{
  "n_layer": 15,
  "d_model": 256,
  "n_head": 8,
  "n_kv_head": 8,
  "head_dim": 32,
  "d_mlp": 1024,
  "vocab_size": 664,
  "activation": "relu",
  "norm": "layernorm",
  "norm_place": "pre",
  "norm_eps": 1e-05,
  "positions": "learned",
  "qk_norm": false,
  "attn_scale": 0.177,
  "bias": "all",
  "tie_embeddings": true,
  "parallel_block": false,
  "init": "normal",
  "init_std_qkv": 0.0394,
  "init_std_o": 0.0,
  "init_std_up": 0.0394,
  "init_std_down": 0.0,
  "optimizer": "muon_variant",
  "lr": 0.0066,
  "lr_mult_qkv": 0.5,
  "lr_mult_o": 1.5,
  "beta1": 0.95,
  "lr_head": 0.00705,
  "grad_clip": 2.0,
  "warmup_steps": 200,
  "schedule": "wsd",
  "decay_fraction": 0.938,
  "decay_shape": "sqrt",
  "final_lr_fraction": 0.1,
  "batch_tokens": 65536,
  "seq_len": 512,
  "doc_mask": true,
  "train_tokens": 345000000,
  "steps": 5265,
  "dataset": "wikipedia_en"
}
Each number is 128 + 32 x the weight over the matrix's rms, rounded and kept within 0 to 255. Layers, rows and columns count from 0.

# layer 8 attention output (transposed), 256x256, rms 0.0848, rows 253-255, columns 128-255
[[115 134 153 120 166 107 108 146 187 119 128  87 185 121 120 102 123 113  60 129 129 171 148 106  16  73 160 166 118 156  93 118 121 112  78 106 110  94 100 147 140  53 146  86  93 150 194 119 140 127 130 114 169 102 151 134 118 146 170 162 120 133 125 160 131 139 112 110  66 127  81 132 147 138 153 209 123  82 130 106 110 143 138 151 137 126 157 146 114  83 147 167 105  87 154 153 107 204 120 148  77 111 137 113 115 173 136 112 144  82 129 120 115 151 107 134 133 140 178 128  92 130 161 167 160 106  87 102]
 [ 90 121  79 174 105  98 164 116 116 172 126 167 136 166 110 110 126 119 129 114 122 163 128  76  86 125 133 108 208 136 141 156 165 120 140 147 120 144 153 109 173 111  67 141 131 100 121 119  62 102 131 139 122 134 149 133 144 124 185 109 116 132 137 178 110 118 112 124 125 104 114 126  86  83 117 138 107 144 117 159  94 116  66 119 112 110  67 102 117  51  83 156 118 133 130 109 152  74 151 117 160 100 187 157 137 161 144 119 138 149 142 115 111 126  90 188 143  96 127 143 157  97 121  77 105 207 139  67]
 [ 62 147  94  60 162 156 150 114 126 147 145 118 128  86 141  87 130 142 136 163 146  67 104 124 158 142 170  86 120 109  58 140  87 165 113 128 153 118 150 151 216 148 122 162  97 200  98 148 141  89 130 135 104 119 156 184 124 117 150 127 115 104 123 120 123  65 157 146 106 152 162 105 136 172  99 170 137 183  96 141  91 109 172 122 163 113 182 140 110 166 100 140 145 134 154 127 137 113  86 132 117 168 109 165 161  99  75  99 112 127  29 115 172 210 157 100 165  98 145 144 134 117 179 138 168 112  98 144]]
# layer 8 attention value, 256x256, rms 0.0415, rows 254-255, columns 128-255
[[189 113 130 169 154 145 134 111 103 104 189 108  98 126  92 122 100 123 151 144 164  93 126  92 163  92 129 109 147 181  71 111 127 149  85 132 162 153  56  90 101 202 178  87  65 168  76 139  92  94 148 118 121  96 117 146  84 107 102 103 135  92 123 162 142 160 109 108 136  98 102 124 158 134 169 152 112 136 129 106  96 105 143 115 141 121 168 134 162 145 121  75 169 149 109 134 135 167 106 186  85 184  88  96  86  97 121 155 118 152 151 126 159 140 166 111 137 125  99  75  75 162 133 156 154  50  89 128]
 [121 139 135 173  95 144  94 174  99 105  79 138 124 148 146 126 109  87 112 185 118 100 116 109 135 137 141 115 123 118 189 132  90 115 123 112  96 153 181 117  87 110 105  61 138 100 111 138 160 195 124 155 140 137 131 111 167 115 119 179 121 149 200 104 104 171 157  93 106  78 117 136 178 114 113 102 104  64 127 131 101 149  92 149 131 185  90 149 162  98 160  62  93  53  69 130 104 134 134 124 151 158 105  89  99 156 183 113 107 130 171  64 150 149 136 139 155 131 132 172 166 176  76 125  85 133 141 145]]
# layer 8 MLP up, 1024x256, rms 0.086, rows 0-24, columns 128-255
[[155 134 136 118 153 144 169 142 176 114 114  87 161 188 118 175  97  90  88 180  96 110 198 149 119  77 155 148 157 157 149 149 111 151  91 115  85 105 111 139 145 112 147 160  73 155 200  78  96  91 153 145 124  69 176 190 120 117 151 102 113 177  99 219  83 166 136 106  80 156 126 161 146 121 104 147 156 135  49  99 138  84  85 142 111 127 134 185 173 154 163 158 144 131 118 157 126 135 109 171 173 193 112 124 109 136 167 169 166 112 137 105 122  77  83 184 158 101 149 129 146 133 120 118 102 121 154 136]
 [123  98 147 152 186 103 169 103 121 135 157  72 166 157 102  96 109 114 173 148 118  77 137 151 188 141 136 157 137 114  88 149  94  92 113  98 142 130  90 187 122  92 131 122 126 144 104 146 135 162 123 131 145 194 119  92 154  98 114  85 104 159 139 179 156 122  54 134  65 174 114 137 154 151 102 176 126 121 126 150 159 122 126 109 169  85 105 186  95 104 135 188 199 115 109  94 140 120  45 135 131 170 135 176 133 145 161 106 138 156 113 120 127 155 132 182 178 170 141 143 172 109 166 125 197 123 105  85]
 [171 135 158 107 150 206 153 113 109 152  70 158 134  76 133 185  95 143  82 134 132 183 118 147 103 105 108 117 136 142 177 130 109 128 140 145 113 118 123 140 130  90 127 171 114 158 147 154  46 107 154 141 163  97 179 142  99  83 121 122 146  60 128 122 104  69 130 128 117 108 137  98 137 137 122 151  99  40 151 175 180 181 129 143 107 196 111 131 143 115 123  82 109 152 163 161 135 144 143 129  90 172  86 138  74 151 123 135 168 124 148  95 131 108 134 161 107 165 195 148 148  65 181 131  77 178 123  74]
 [129 109 104 169 119 138  75 123 142 104 129 178 172 136 112 127 188 194 150 110  66 124 156 102 130  74 117 131  88 138  79  90 112 224 127 102  99 138  76 160 109 118  57 124 134 142 144 127  95 106 137 131 124 135 104 201 147 133 130 120 164 148 141  89 144 154 112 106 200 159  80 150 192 145 110 146 139 108 102 159 127 108  76 107 114 198 105 167 138 165 109 130 127 125 109 190 134 120 166 130 149 144 134 132 149 104 112  66 115 127  81  51  97 112 126 143 115 113 110 153 141 106 104 124 109 157 132 141]
 [150 158 137 141 122 128 116  88 151 148 127  88 211 162 127 105 154 104  92 123 136 106 150  74 150  76 143 164 125 132 126 175 136 105 113 126 184 199 110 144 100 125 117 199 127 169 136 161 105 140 100 115  92 157 177 122 127 175 122  82 147 181 154 120 105 162 151 127  77 131  87 105 123 107 176 109 139  99 116 124 109 168 182 146 118 118 120 112 140 160 132 203 111  93 117 148 106 105 101 208 139 116 133  31 180 160 138 144 142 172 121 161 102 125 142 154  96 160 109  61 137 152 113 140 117  91 129  97]
 [111 182 127  95 128 143  87 129  91 222  97 151 115  85 106 124  67 144 108 132 148 151 122 162  83 148 129 162 164 131 114 129  95 177 128 147 169 116 117 221 117 146 178 133 141  95 209 140 129 137 123  70 184 153 150 162  60  65  93 106 135  87 118 108 136  95 113 160 135  73 143 110 135  91 175 181  93 137 164 193  92 153 122 158 119 147 113 107 144 159 181 109 104 140 176 161 138 115 131 147 164 179 190 136 116 103 138 113 167 124 111 124 124 130 138 121 140  85 123 110 145 161 143  98 167 135 126 159]
 [165 121 109 179  86 167 130 117 145 114 162 158 104 139 151 163 109 142 138 143  90 180  88 110 103 132 107 157 138 131  98  72 144 109 139 136 138  97 173 141 120  82 123 167 163 153  88 146 179 120 150 107 115  94  89 103 104 132 136 140 121 124  90 118  82 112 129 113 115 129  61 163 111 105  99 123 154 101  92 139 135 175 115  89 123  86  60 161 122 158  85 137 101  67 115 156 182 196 127 207 174  63 138 129  97 126 111 146 109 134  65 107 167 136 118 133 136  88 123 158 114 132 130 115  95 163 134 213]
 [132 118 115 132 194 182 100 202 118  88 102 192 129 109 206  77 126 139  73 152 118 121 176 120 117 102 147 134 146  75 107 108 145 117  96 105 132 146 117 133  62  85  89  99 157 158  81  99  61 176 112 141 128 147 156 106  95 165  84 156 115  83  91 124 102  82 161 120  99 166 115 128 140 123  61  73 120  74 114  97 116  78 100 103 146 106 110 144 115  87 147 185 164 114 129 133 125 124 110 132 147 136 121 121 156 129  75  76 121 116 164 100  83 164  73 123 122 143  88 166 133 201  87 101 100 148 172 123]
 [205 208 172  87 157 130 134 162 156 100 121 154 128 134 116 120 110 171  82 167 105  99 101 148 121 106  71 106 130 119 172 132 141  99 168 111 163 162 100  69  24 111 131  84 101 193  92 152 152 146 119 147 121 135 132 134 124 184 156  81 118 117  96 124  95 133 127 126 142 145 125  72 148 118  52 124 129  88 101 122  98  86 160  73  96 100 130 102 101 107 100 206 177 147 196 158 170 159 153 146 174  92 127 110 130 122 109 171 101 125 157 112 102 138 109 161 117 131 157 114 114 126 165 142  89 160 161 170]
 [156 144 185  97 145  72 157 145 152 155 143 171 131  69 139 125 126 165 121  82 139 182 147 133 121 106  95 132 120 139  95 161 104 100 140 135 107  95 180 123 109 150 153 127 188 196 167 148 189 120  73 131 115 151 119 140 139  62 123 135 150 138 136 180 210 131 163 134 145 169 106  99 140 164  77 166 129 108 136 102 145 119 145 114 141 129 100 118  97 113 186 152 164 125 108 158 116  91 123 164  79  74 146 129 168 103 189 113 144 128 170 145  82 155 104 102 145 152 149 157 125 169 154  64 161 146 126  93]
 [159 148 151 141 169 142 197 118 146 136 131 169 187  58 128 124 124 151 131 140 114 134  95 132 164 134  84 136 132 132 145 152 145 176  84 168 105 148 111 133 151 116 145 119 168 137  92 136 117 108  85 106 101 150  46 107 113 144 163 145 114 158 110 108  53  55 106 128 156 119 159  95 157 165 105  70 130 146  97 190 132 165 130  85 128 128 176 135 143 177  99 149  97 110 115 124 129 108 161 109 163 128 202 156 120 136 168 115 152 140  72  81  75 163 148 116 154 114  90 124 102 124 183 140 125 108  82  33]
 [113 105 131 121 145 119 155 127 145 131  93 122 128 129 121  85 179 101 129 144 129 123 159  99 185 118 105  98 176 110  94  97 118 162 108 147 116  94  93 120  94 100 105 142 107 122 134 132 117 145 167  60 116 135 103 153  97 112 170  98 107 168 123 118 152 165 133 129 156 138 125  95 128 186  67 163 124 147 170 123 112  89 114 132 148 115 130 109 139 150 142 171 136  71 193 153 118 112 109 164 137 143 154 129  99 128 115 150  80 144 165 180 135 152 180 138  84 160 104 119 120 145 178 123 182 119 135 124]
 [108 120 169 133 124 147 110 100 136 167 150  98  88 151 163 119 165 144  96 141 158 165 169 129 131 150 159 134 101 113  85 151 115 131  97 114 105 174 156 169 161 113 157 156 137  72 124 158 109 142 116 100 107 113 184 101 150 163 119 126 122 152 153 102 123 120 158 192 177 118 156 155 115 108 135 117 168 131  88 125 106 131 115 184 135 122 144 121 105 130 159 154  44 126 169 120  63 110 181  89 146 149 173 142 151 163 169 168 140 104 106 145 157 154 130 106 143 109 144 178 107 111 137  94  78 114 133 107]
 [ 87 138 119 135 152 151 189 142 148 118 118 150 118 160  82  91 174 105  97 119 160 124  47 114 171  73  82 163 173  78  85 215 102 158 145 169  88 139 148 118 155  95 198 133 134 133  92 150  69 109  82 166  98 126  83 112 137 168 138 135 109 123 168 195 111 106 117 144 108 127 118 158 101 171  86  90 125 153 141 159 129 123 134 140 108 112  88 150 121  82 169 138 109 118 139  88 114 145 157 162 126 163 112 117 115 173  97 116 132  84  98 107 127 198 138  96 169 106 137 161 139 111 141 143 172 169  80 141]
 [165 169  88  80 150 145 115 100 136 130  85 166 190 170  96 155  97  76 132 151 168 126 158 114 145 102  51 170 116 105 146 119  56 145 164 117 123 148 135  79 118 110 164 108 182 126  86 101 115 143 111 186 156 124 121 219 155  91 166  97 173 117 145 191 162 152 152  71 130 200  90  96 150  92  92  86 120  92  87 105  77 162 195 110  58 112 123  81 140 108 155 135 151 124 150 106 112 113 113 118 112  88 139 127 134 168 142 108 156  55 127 135 148 141 187 120 137  94 157 121 122 126 140 153 146 114 183 139]
 [ 91 135  71 127 109 101  74 138 136  97 197 131  80 115 215 126  94 165 136 181  49 112 119 132 121 124  82 126 147 153 134 128  62 144 128 125  68 189 103 128 160  67 106  84 183  96 178 135  79 154 154 143 114 146 184  99 174 176 123 128 128  85 180 134 117 108  97 172 159 185 147 167 157 135 121 131  76 142  54 124 122 158  82 115 164 138 160 106 105 121 158 154 137 154 103 137 154 120 165  78 147  90 191 166 193 111 128 112 175 118 135 168 175 136 107  84 148 147 108 123 200 160 161  86 108 103  50 159]
 [110  94 148 117 174 183 161 112  83 128 121 100 121 119 172 109  85 159 100 139 153 129  87 130 143 132 188 104 145 126 131 125 127  97 112 114 102  84 156 159 125 119 132  75 101 141 123 144 130 129  28 149 122 167 139 183 153 108  96  82  89  71 132 166 146 138  94 117 136 140  75  95 125 163 177  82 164 180 173  89 134  96 139 109 178 144  77 125 133 142 158  90  92 185 149 143 125 140 115  75 129 124 133 136 103  82  90 103 157 152 143  60 168 115  76 150 110 109 119 109 115 151 193 116 202 172 144  75]
 [149 143 112  94  96  77 122 121  81 137  98  97 164  76 111 107  79  62 156 126 105 148 155  90 159  80 151 157  75 112 129 113 158 154 112 140 111 117 152 140 161 117 135 122 126 143  88 124 126 176 116 165 116 149 144 135 116 161 103 115 182 219 151 160 158 119 103 132 123  80 150 136 138 150 153 160 122 161 135 120  94 128 204 118 144 159 108 112 141 121 160 144 144  67  79  93  83 145 152  97 100 165 133  76  79 134 137 121 110 121 106 126 143 212  86 137 157  86 178 165 119 119 120 149 126  31 107 121]
 [147 143 123 168  95 128 195 149 103 192 168  81 114 106 119 144 173 102 133 168 140 114  82 154 135 111 121  73 156 100  77 164 172 155 138 141 134 187 112 159 147 140 106  88 129  90 166 143 147  97 161 131 130 196 117 166 118 128 114 153 170 116 119 119 140  53  82 104 211 150 137 165 134 129 184  77 136 111  79  87 145 133 109 104 150 124 124 101 125 117 101 141 115  90 163 138 132  95 199 163 142 150  71 132 148 139 145 180 138 105  92 123 138 128 117 149 125 144 146 185 123 148 147 103 117 103 103 143]
 [118 137  59 156  84 107 104 106 168 121 133 133 110 218 123  77  87  75 155 125 193  89 139 120 143 118 106 133 128 121  97 108 146 136 179 170 142 128 164 111 153  74  93 119 143 171 111  82 102 152 107 115  48 137 109 107 103 111 118  41  79 119 163 137 133 158 134 152  44 126 129 157  87 107 140 165 105 137  44 125 115 124 142 132  97 185 117 113 191 117 175 171 186 131 121 213 215  86 147 131 154 140 167 181 166 140  99  98  57 119 124  84 160  63 166 123 206 125 152 167  90 126 140  94 150 120 128  79]
 [138  93 141 190 115  78 122 130   8 149 114 181 119 100 124 173 111 117 134 128 118 198 102 168 124 136 168 138 135 153 116 137  50 143 149 135  87  97 128 116 113 141 108 119 172 134  85 115 129 153 136 144 110 145 100  64 102 118 103 152 168  91 133 170 144 109 179 113 178 167 101 148 110 136 136 143  85 123 114 164 138 128  77 118 166 132 133  71 175 131 132 138 139 105 124 130  90 129 138 105 104  98 141 162 160  56 139 161 144 202 112 174 159  71 100 133 134  95 197 140  98 142 135 139  95  73  62 186]
 [ 85  98 132 131 130 176  98 122 123 197 127 189 114 111 135 122 116 150 155 129 181 160  91 124 132 111 111  49 153 140 144 148 115 137 198  91 130 179  94 124 125 101 184  89 147 112 145 105 122  98 141 168 131 185 159  85  79 135 106 193 155  95  73  96 139 141 108  92 160  49 145 119  82 129 175  71 132 135  76 149 112  86  98 150 106 136 114 136  59  87 127 121 127  67  55 171 176  92  64 125 100 187 178 110 151 117 145 105 163 119 161 130 181 145 148 129 134  85 111 171 131 141 107 164 157  80 164 141]
 [103 127  80 123  96 100 119 134 128 167 129 156 122 165 191 102 103 107 146 112  89 109 131 180 139 141 129  96 145 117 125 165 122 131 131 169 133  81 111 146 104 118 173 122 108 100 111 114 157 118  83 144 123 169 134 112 131 162 112 114 147 121 206 147 121 113 110 115 170 131 139 116 122 123 117 189 150 165  90 104 118 137 165 169  95  92 127  80  53 102 135 130  67 119 203 124 186 138 133  45 116 126 151 111 147 169 152 147  89 126 139  72  90  98 103 160 145  91 104 105 155 112 108 179  83  94 133 116]
 [158 120 141 113 112 149 160 163 146 134 139 168 100 137 129 115  87 110 167  95 149 106 169 143 143 142 121 163  89 126 142 111 129 111  92 174 138  97 153 150  88 140 121 127 131 121 130  82 159  76 148 154 142 208 102 105 108 123 140 155 139  85 132 159 167  51  79 128 132 165 122 110 172 177 160 137 162 135 154 159 129 147 130 102 185 179 145 187 156 124  75 175 151 107 166 178  95  92 144 111 104 115 185 147 132 124 105 168 105 138 140 101 164 149 158 101 133 120 144 163 183 163  92 109 150 107 111 129]
 [ 91 108 192 115 138 131 115 111 191 115 117 116  61 110  93 158 110 141 151 134 139 125 132  46 107 143  88  82 129 106 125 209 190 127 120 141 123 156 121 120  87 145 140 107 183 119 130 166 167 119 148 126 164 172  97 180 126 120 139 164 135 183 124 111 157 154 133 119 153 133 101 142 145  70 134 116  50  90 194 148 121 142 154 121  86 174 143  47  97 141 141 119  73 146 168  86 132  84  80  87 103 170 134 141 167 152  93 142  65 102 147 131 149 140 129 152 163 144 107 166 138 118 126  89 152 131 132 105]]
# layer 8 MLP down (transposed), 1024x256, rms 0.02, rows 0-23, columns 128-255
[[ 97  46 190 121 133 124 118 128 160 109  90 111 125 134 162  57 107 141 110 146 121 144 117 144 121 137 109 145 179 109 127  82 176  78 186  94  84 152 162 146 133 110  70  82 126 124 143 140 155  93  70  55  94 124 115 121 153 136 140 188 113 110 118  94 115 154 146  91 149 108 116  83  97  98 139  75  98 147 170 130 184  78 193 145 140 102  79 171  45 148 129 129 144 137 130 128 153  95 178 178 207 137 114 167 105 150 197 138 145  88 141 138 106 173 110 127 118 122  79 148 176 104  86 171 143 135 141 122]
 [132 131 127 153 144 127 117 196 108 150 114 123  77 152 181 178 130 127  79  71  99  84 181 154 153 198  93  86 164  72 136 105 142 109 114 108 173 148  92 129 125  79 126 121 105 142 206 157 140 142  87 114 196 166 123 115 146  59  87 112 175 124 129 162 126  98 178  78  95 147 115 150 124 116 127 133 109  94 128 164 177 101 126 146  52 131 158 129 100 126  88 123  73  90  69 133  74 134 203 134 131 140  95  83 149  96 118 239 120 154 163  93 135 111 147 140 143 130 146  76  97 138 137 129  95 138 137 147]
 [205 130 173 138 105 151  85 141 113  76 157 144 110  80  80 142  82 112 164  76 154 133 177 124 130 106  88 132 134  99 109 129 134 114  78 106 105 115 128 169 125 125 168 125 156 162  96 152 128 130 134  90  87 145 143  79  86 148 106 142 163  69  68 135  87 149 107 162 148  96 178 183 102 130 136  78  82 112 185 150 150 111  84 168  82 150 160 127 141 131  85 167 134 120  13 123  98 152 162 138  95 153 143 118 161 106 103 125 121 138  89 124 104 143 126 101 156 130 121 104 163 178  82 111  81 137 105 142]
 [108  78 229 150 113 119 174 115 167 128 144 124 103 157 148 153 187 164  88 128 201 108 150 108 178 162 118 157 179  85 148  82 151 142 162 171 117  91 162 144 129 134 146 159 109 126 139 148 157  89 166 173 101 164 139 129 141 141 122 126 123 191 143  91 124  99 113 125 101 115 181 110  85  93 107 161 143  96 139 181  75  88 149 115 148 123 119  77 188 135 167 116 123 112  61 103 119  71 151 128 134 160 116 137  42 142 146  98 135  86 173 112 161 118 161  70 179 100 191 153  72 145 173 140 125  94  58 124]
 [137 105 119 170 158 119 157 136 145 166  76  91  41 179 190 138 143 154 119 127  70 117 118 134  92 178 127  88 147 117 133  91 129 117 144 121 151 159 137 181 112 134 103 114 156 156 124 116 154 110  63 131 142 146 115 134 135  93 143  92 108 158 152 149 216 141 165 140 147 155 117 126  98 171 172 116 147 112 156 103 104 151  98  99 133 170 139 160  72 144 115 119 108 117 128 149 136  80 121 122  60  86  89 148 163 147 137 119 152 143  80 128 138  68 116 131 124 132 113 130 166 135 149  96 152 108 142 177]
 [147 139 125  92 111 126 189 126 126  70 126 130 188 159 154 165 117 134 124 137 155 142 126 126 165  75 131 101 148 189 120 113 164 109 130 123  96 141 163 162  73 131 115 152 171  73  74 190 117 156 148 139 127 110 157 103 111 121 162 206 138 160  89 138  85 124 118 129 134 155 139  89 107  99 149 108 152 161 172 134 115 191 168 146 129  95 151 113 101 144  94 142  72 156 119 120 129 169 107  68  83 122 127 100 107 116 146 135  73 159 124  88 123 124 179 140 186 120 128 176 189  48 104 146 118 124  87 161]
 [169 207 139  87 169 103 180  97 192 122  93 104 136  84 103 126 120 108 127 126 138  75 116 122 148  77 146 125 155 116 105 158 144 100 138  83 119 165 141 132  74  81 133 138 167 145 179 113 101 125 119  86 126 137 119 117 112 154 108  47 101 159  64  75 110 146 125  90 160  75 135 125 151 112 105  91 156 196 164 110 132 109 105 159  73 158 147 113 163 103  66 148 118 118 150 157 112  81  99 155  83  85 154  99  55  69 180 165 140 112 122 144 129 194 157 171 120  88 155 156 107 126 115 102 161 158 128 163]
 [127 205  88  60 149 167 152 152  98  78 138 162 165 124 102 171 161 135 141 115 137 122 106 157 108 155 114  99 128 129 163 100 168 132 130 137 103 158 139 142 134 151 153 123 124 122  83 166 171 172 124  75 147  67 110 127 127 132  90 130 126 147  74 121 126 130 157 146  98 111 172 182 107 162 100  89 134 130 161 160  83 191 128  97 125 162 113  95 152 126 129  90 109 128  79  42 171 153 104 221 154 118 157  79  70 119  96 114 180 105  90 115  78  62 137  79 128 119 125 136 141 155 122 162 125  99 119 120]
 [128  94 143  64 170 133 105 103  90 152 124 166 107 142 177  77 133  90 139 135 138 156 151 147 114  95 155 113  94  49 135 125 102 147 131 119  41 141 215 124  75  93 129 129 126 134 156 119 133 124 117 104 137 139  96 211 101 160  98 147 144 117 149  58 135 118 119 122 200 139 174 170 127 116 107 107  85  80 141  99 141 147  87 124 185 149  98 103 136 127  76 153  52 129 114 117 108 111  96 124 144  68 153 128 148 119 163 137 102 182  89 134 162  96 119 137 174 123 104  59 121 120 101 129  99  86 119 121]
 [102 117 107 117  87 155  89 156  71 164 119  75 129 160 117 134 105 151  96 139 174  83 146  84 134 157 150 162 153  37 130 133 117 150 109 108  99 167 127 119 130 135 168 147 104 125 144  90  98 110 178 109  98 143  97 129  52 200 157 176 124  96 105 122  33 120 137 133 149  89 151 138  95 170  91  96 155 172  84 127 122 113  90 158 127  91 147 137 175 116 123 182 168 195 122 122 105 165 221 136 187 137 124 163 129 164  90 116 138  71  76  79 139 161 137 138 154 146 162  80 131 105 109 110 100 105 143  66]
 [ 50 133 106  93 118  93 108 124 143 106 143  77  90  67 153 144 111 111 136 123 130 124 177 104 113 130 160 136 137 103  61 144  66 106 206 163 114 137 106 143 111 140 132 122  78 137 109 103 129 150  73 164 171 121 191 152 165  72 110 142 141 168  94 102 136 161 155  79 129 151 124 113 135 121  71 114 189 155 114  83 121  89 133 106 117 155 185 129  98  57 159  80 152 167 143 135 159  53 119 132  92 150  94 157 133  74 145 126 137 135  75 143 120 130 130 113 163 179 120 172 106  99 118 145 139 154 180 149]
 [183 132 111 156  99 126  99 101 115 169 183 105 122  99 103 146 129 121 136 112 144 153 131 159 116 133 133 127  79 107 123 161 112 109 124 114  98 170 146 111 156 127 143 140 170 112 104 192 150  93 109 135 169 171 151 149 170 137 115 156 118 112 148 140  31  85 141  91 113  63 122 140 117 151 169 101 104  66 168 126  90  91 181 130 165 109 121 135 145 156 126  85 179 109  91  74 125 126 140 119 131 137 166 111  98 137 115 123 135 185  91 101 123 147  96 103 116 154 135 160 136 108 109  99  55 200  55 122]
 [150 189 112 139 145 177 108 145 149  90 121 134 125 108 106  99 117 128 141 167 132 105  95  87 119 135 149  98 121 115 105 218 126 129 123 183 121 105  69 132 114 139 156 113 122 172 172  75 196 122  96 134  67 127 134 135 132 130 113 130 114 102 182 163 116 122  77  75 181 116 132 142 153 137 200  72 169 168 171 144  67 159 114 147 146 157 126  92 116 141 111 121 106 138 122 101 128 127  83 146  48 114 129  73 172 111 129 109  68 171 169 152  97 113 153 129 155 131 123  91 113  65  77  74 148 143 119 136]
 [158 117 165 131 135  74 147 110 140 161 119 108 158  99 158 131 172 131 161  91 101 157 153 104  91 138 177 103 140 121 190  95 159 167 112 174 149  94 144  91 142 136  70  79 131 144 137 153  99 149 228 131 175  85 112  99 139 146 121 165 219  84 142 139 130 150 114  86 148 126 153 150  93  90 168 105 146 102  94  91 131 135 143 129  80 162  86 130 113  88 125  97 114 116 175 106  82 108 100 110 109 144  83 127  68  62 183 160  91 178  76 148 135 174 117 135 160 167  79 117 148 114  80 123 179 160 142 167]
 [ 81 120 167 103 133 107 174 211 126  85 146 145 123 177 158  84  78 160  83 166 145 123 100 127 131 178 123  78 185 165 135 165 159 158 153 153 201 151 168 137 131 117 103 129 109 180 177 110 154  91 167 128 166  76 130 119 102 120  52  88 130 148 175 121 137 138  95  91 121  92 168 124 102 112 111 115 129  93  92 142 138 167 133  75 139 139 127 117 137 115 156 117 126 149 126 101  84 111 158 115 128 164  90 148 150 105 118 104  54 146  88 161 150 125 105 132 138 129 136 154 150  81 141 160 137  95 166 147]
 [144  88 160 155 140  77 123  97 132 218  96  97 154 119 148 130  95 217 125 158 161 114 198 121 149 169 150  54 152 178 158 156 122 123 157 172 155 158 109 118  81 103  77 195  60 144 143 148  91 125 141  60  91 122 137  92 163  83  96 142  82 115  78  97 131 105 129 153 168 153 146 123 125 143 143 133 114 194 112 143 121 124 126 104 164 173 156 148  95 160  99 170 110 161 134  88 163 148 119 129  52 163 126 141 109 160 103 180  76 163 108 164 122 174  87 139 169 113 135 107 100  85 132 118 132 218 218 118]
 [135 116 115  95 155 113  93 133 105 138  98 165 191 149 122 123 163 135 105 153 122  92 121 151 146 105 113 128 151 120 126 142  93 162 146 154 121 155  96 117 111 155 148 193 156  86 155 101 109 150  94 168 141 128 136 114 122 122 138 133 165 126 144  61 104 115 153  97 110  63 203 105 110 189  92 176 100  86 139 148  96 192  65 104 112 109 159  89 138 116 139 118 190  62 124 133 119 103 182 168 118 210 119 159 160 176  93 170 106  96 124 186 123 166 147 105 127  96 136 116 150  95 122 188 130 104 175 137]
 [109 100 116 128 133 111 158 151 142 111  92 158 127 115  89 101 197 181 163 105 115 108 129 155  94 135 119 118  99 128 136 172 101 113 140 148 112 155 111  79  99  92  90  98 197 156 151  93 128 155 137 193  96  84 120 117 170  58 122  49 130  93 169  50 169 133 131 107 168 183 162 105 183  68 113  96 135 121 121 141 154 142 101 107 120 102  96 106  97 146 126 121 112 128 140  86 126  90 171 116 116  81 179 135  65  34 133 109 158 107 152 118  70  45 171 125 150 146 131 127 136 120  93  84 174 157 169 151]
 [101 141 156 136 117 136 109 102 142 131 128  87 163  99 112 107 101 110 143 117 141 138 108  85 131 139 123 174 111 130 115 198 180 158 103 112 147  90 167  82 128 136 160 104 122 116 137 151  75 151 129 116 156  89 173  75  59 148 122 150 156 126 179 179 132 131  85 141  94 156  83  94 158 162  75 169  77 169 137 185 109 146 118 150 137 144  95 149 134 154 152 101 115  92 146 107 154 179 152 173 122 127 101  92 143  50 114 106 138 122 103 116 132 158 126 177 175  56 121 119 139 166 162 218 170 143 115 118]
 [100 103 127 104 148 147 155 171 146 117 136 170  72 138 172 162 118  86 106 173 164 109 141 143  63 119  81 113 163 162 117 147 181 102  84 110 128 117 106  92 145 108 159 115 183  84 122  61 136 111 142 129  84 150  71 137 124 115 132  51 108 132 125 109 107  86 134 200 145 133 148 101 131  94 122  68 103 172 115 126  43 170 112 126  79 149 164 170 146 164 109 109 137 116  97 101 122 137 174  98 142  96 142 140 111 182  94 117 161 132 177 128 101 194 143 164 119 164 108  97 119 126 207 166 168 157 144 116]
 [119  73 180 105  76 178  93 102  92 108 167  98 204 204 124 151 145 175 158 170 107 124 114 174 130 106 101  96  84  74 109 153 164  36 103 128 138 199 168 135 109  91 180 128 117 116  78 129 150 132 137  88 162  75 109 118  91  94 153  43 118 185 100 135  89 142 158 128 133 120 127 141  95 115 113 133 126 140 106  92 180 120 111  57 131  94 201 150 129 135 144 112 133 147 198  87 118  95 117 127 106 152 182  96  87 164 157  74 124 126  72 114 152 140 148 110  58 110  86 124 109  76 158  93  76 133 121 112]
 [102 147 110 137 118  76 148  75 109 110  58 125 150 105 133 152  89 114 162 160 197  86 133 170 105 166  85 150 169 147  88 130 153 177 155 127 232 114 129 112 128 124 103  95 140  75 139 127 101 127 118  92 152  74  85 128 136  60 120  94 105 139 180 108 151 133 137  98 173 180 153  75 148 173  74  81 146 156 142 113 128  93  77  86  86 155 137 149 141 123 170 168 125 166 159 109  91 150 136  77 129 112 167 150 108 130 137 100 112 158  95 168  72  77 157 168 104  72 156  92 160 102 125 110 167 130 147 148]
 [115 132 138 123 124 116  99 157 137  60 134  96 107 152 164 119 102 101 148 128 173  99  99 115 101 101 129 155 129 161 117 120 105 153 179  82 127 134 107 190 116  83  96 168  99 119 115 105 148  47 176 145 157  72 130 147 138 127  96 117 141 108 157 104 172 101 110 124 107 150 155 168 125 188 177 142  21  99 160 178 160 139 110 121 187 167 108 151 115 156  69 127 151  88 124 115 110 150 102  75 153  70  91 140 124 211  77 124 148 137 112 119 104 136  80 109  95 113 144 125 112 103 173 125  99 145 120 166]
 [ 97 146 131 118 118 120  85 100  74 111 121 120 149  93 120 104  87 168 114 157 123 161 133 138 183 162 149 119 114 121 118 161 104 172 144 186 131 123 104 161 115 137 155 111  53 106  99 112 170 138 130 128  84  91 101 149 159 103 114 148  90 115 161 139  61 122 151  77 135 152 153  96 113 187 145 125 132 140  95  93 115 152 100 116 120 133  64 137  86 162 142 110 131  98 118 126 176 210 157 116 121  80 104  79 124 153 158  72 113  77 127 171 149 140  84 143  87 104 149 115  99 161 110 183 143 163 162 130]]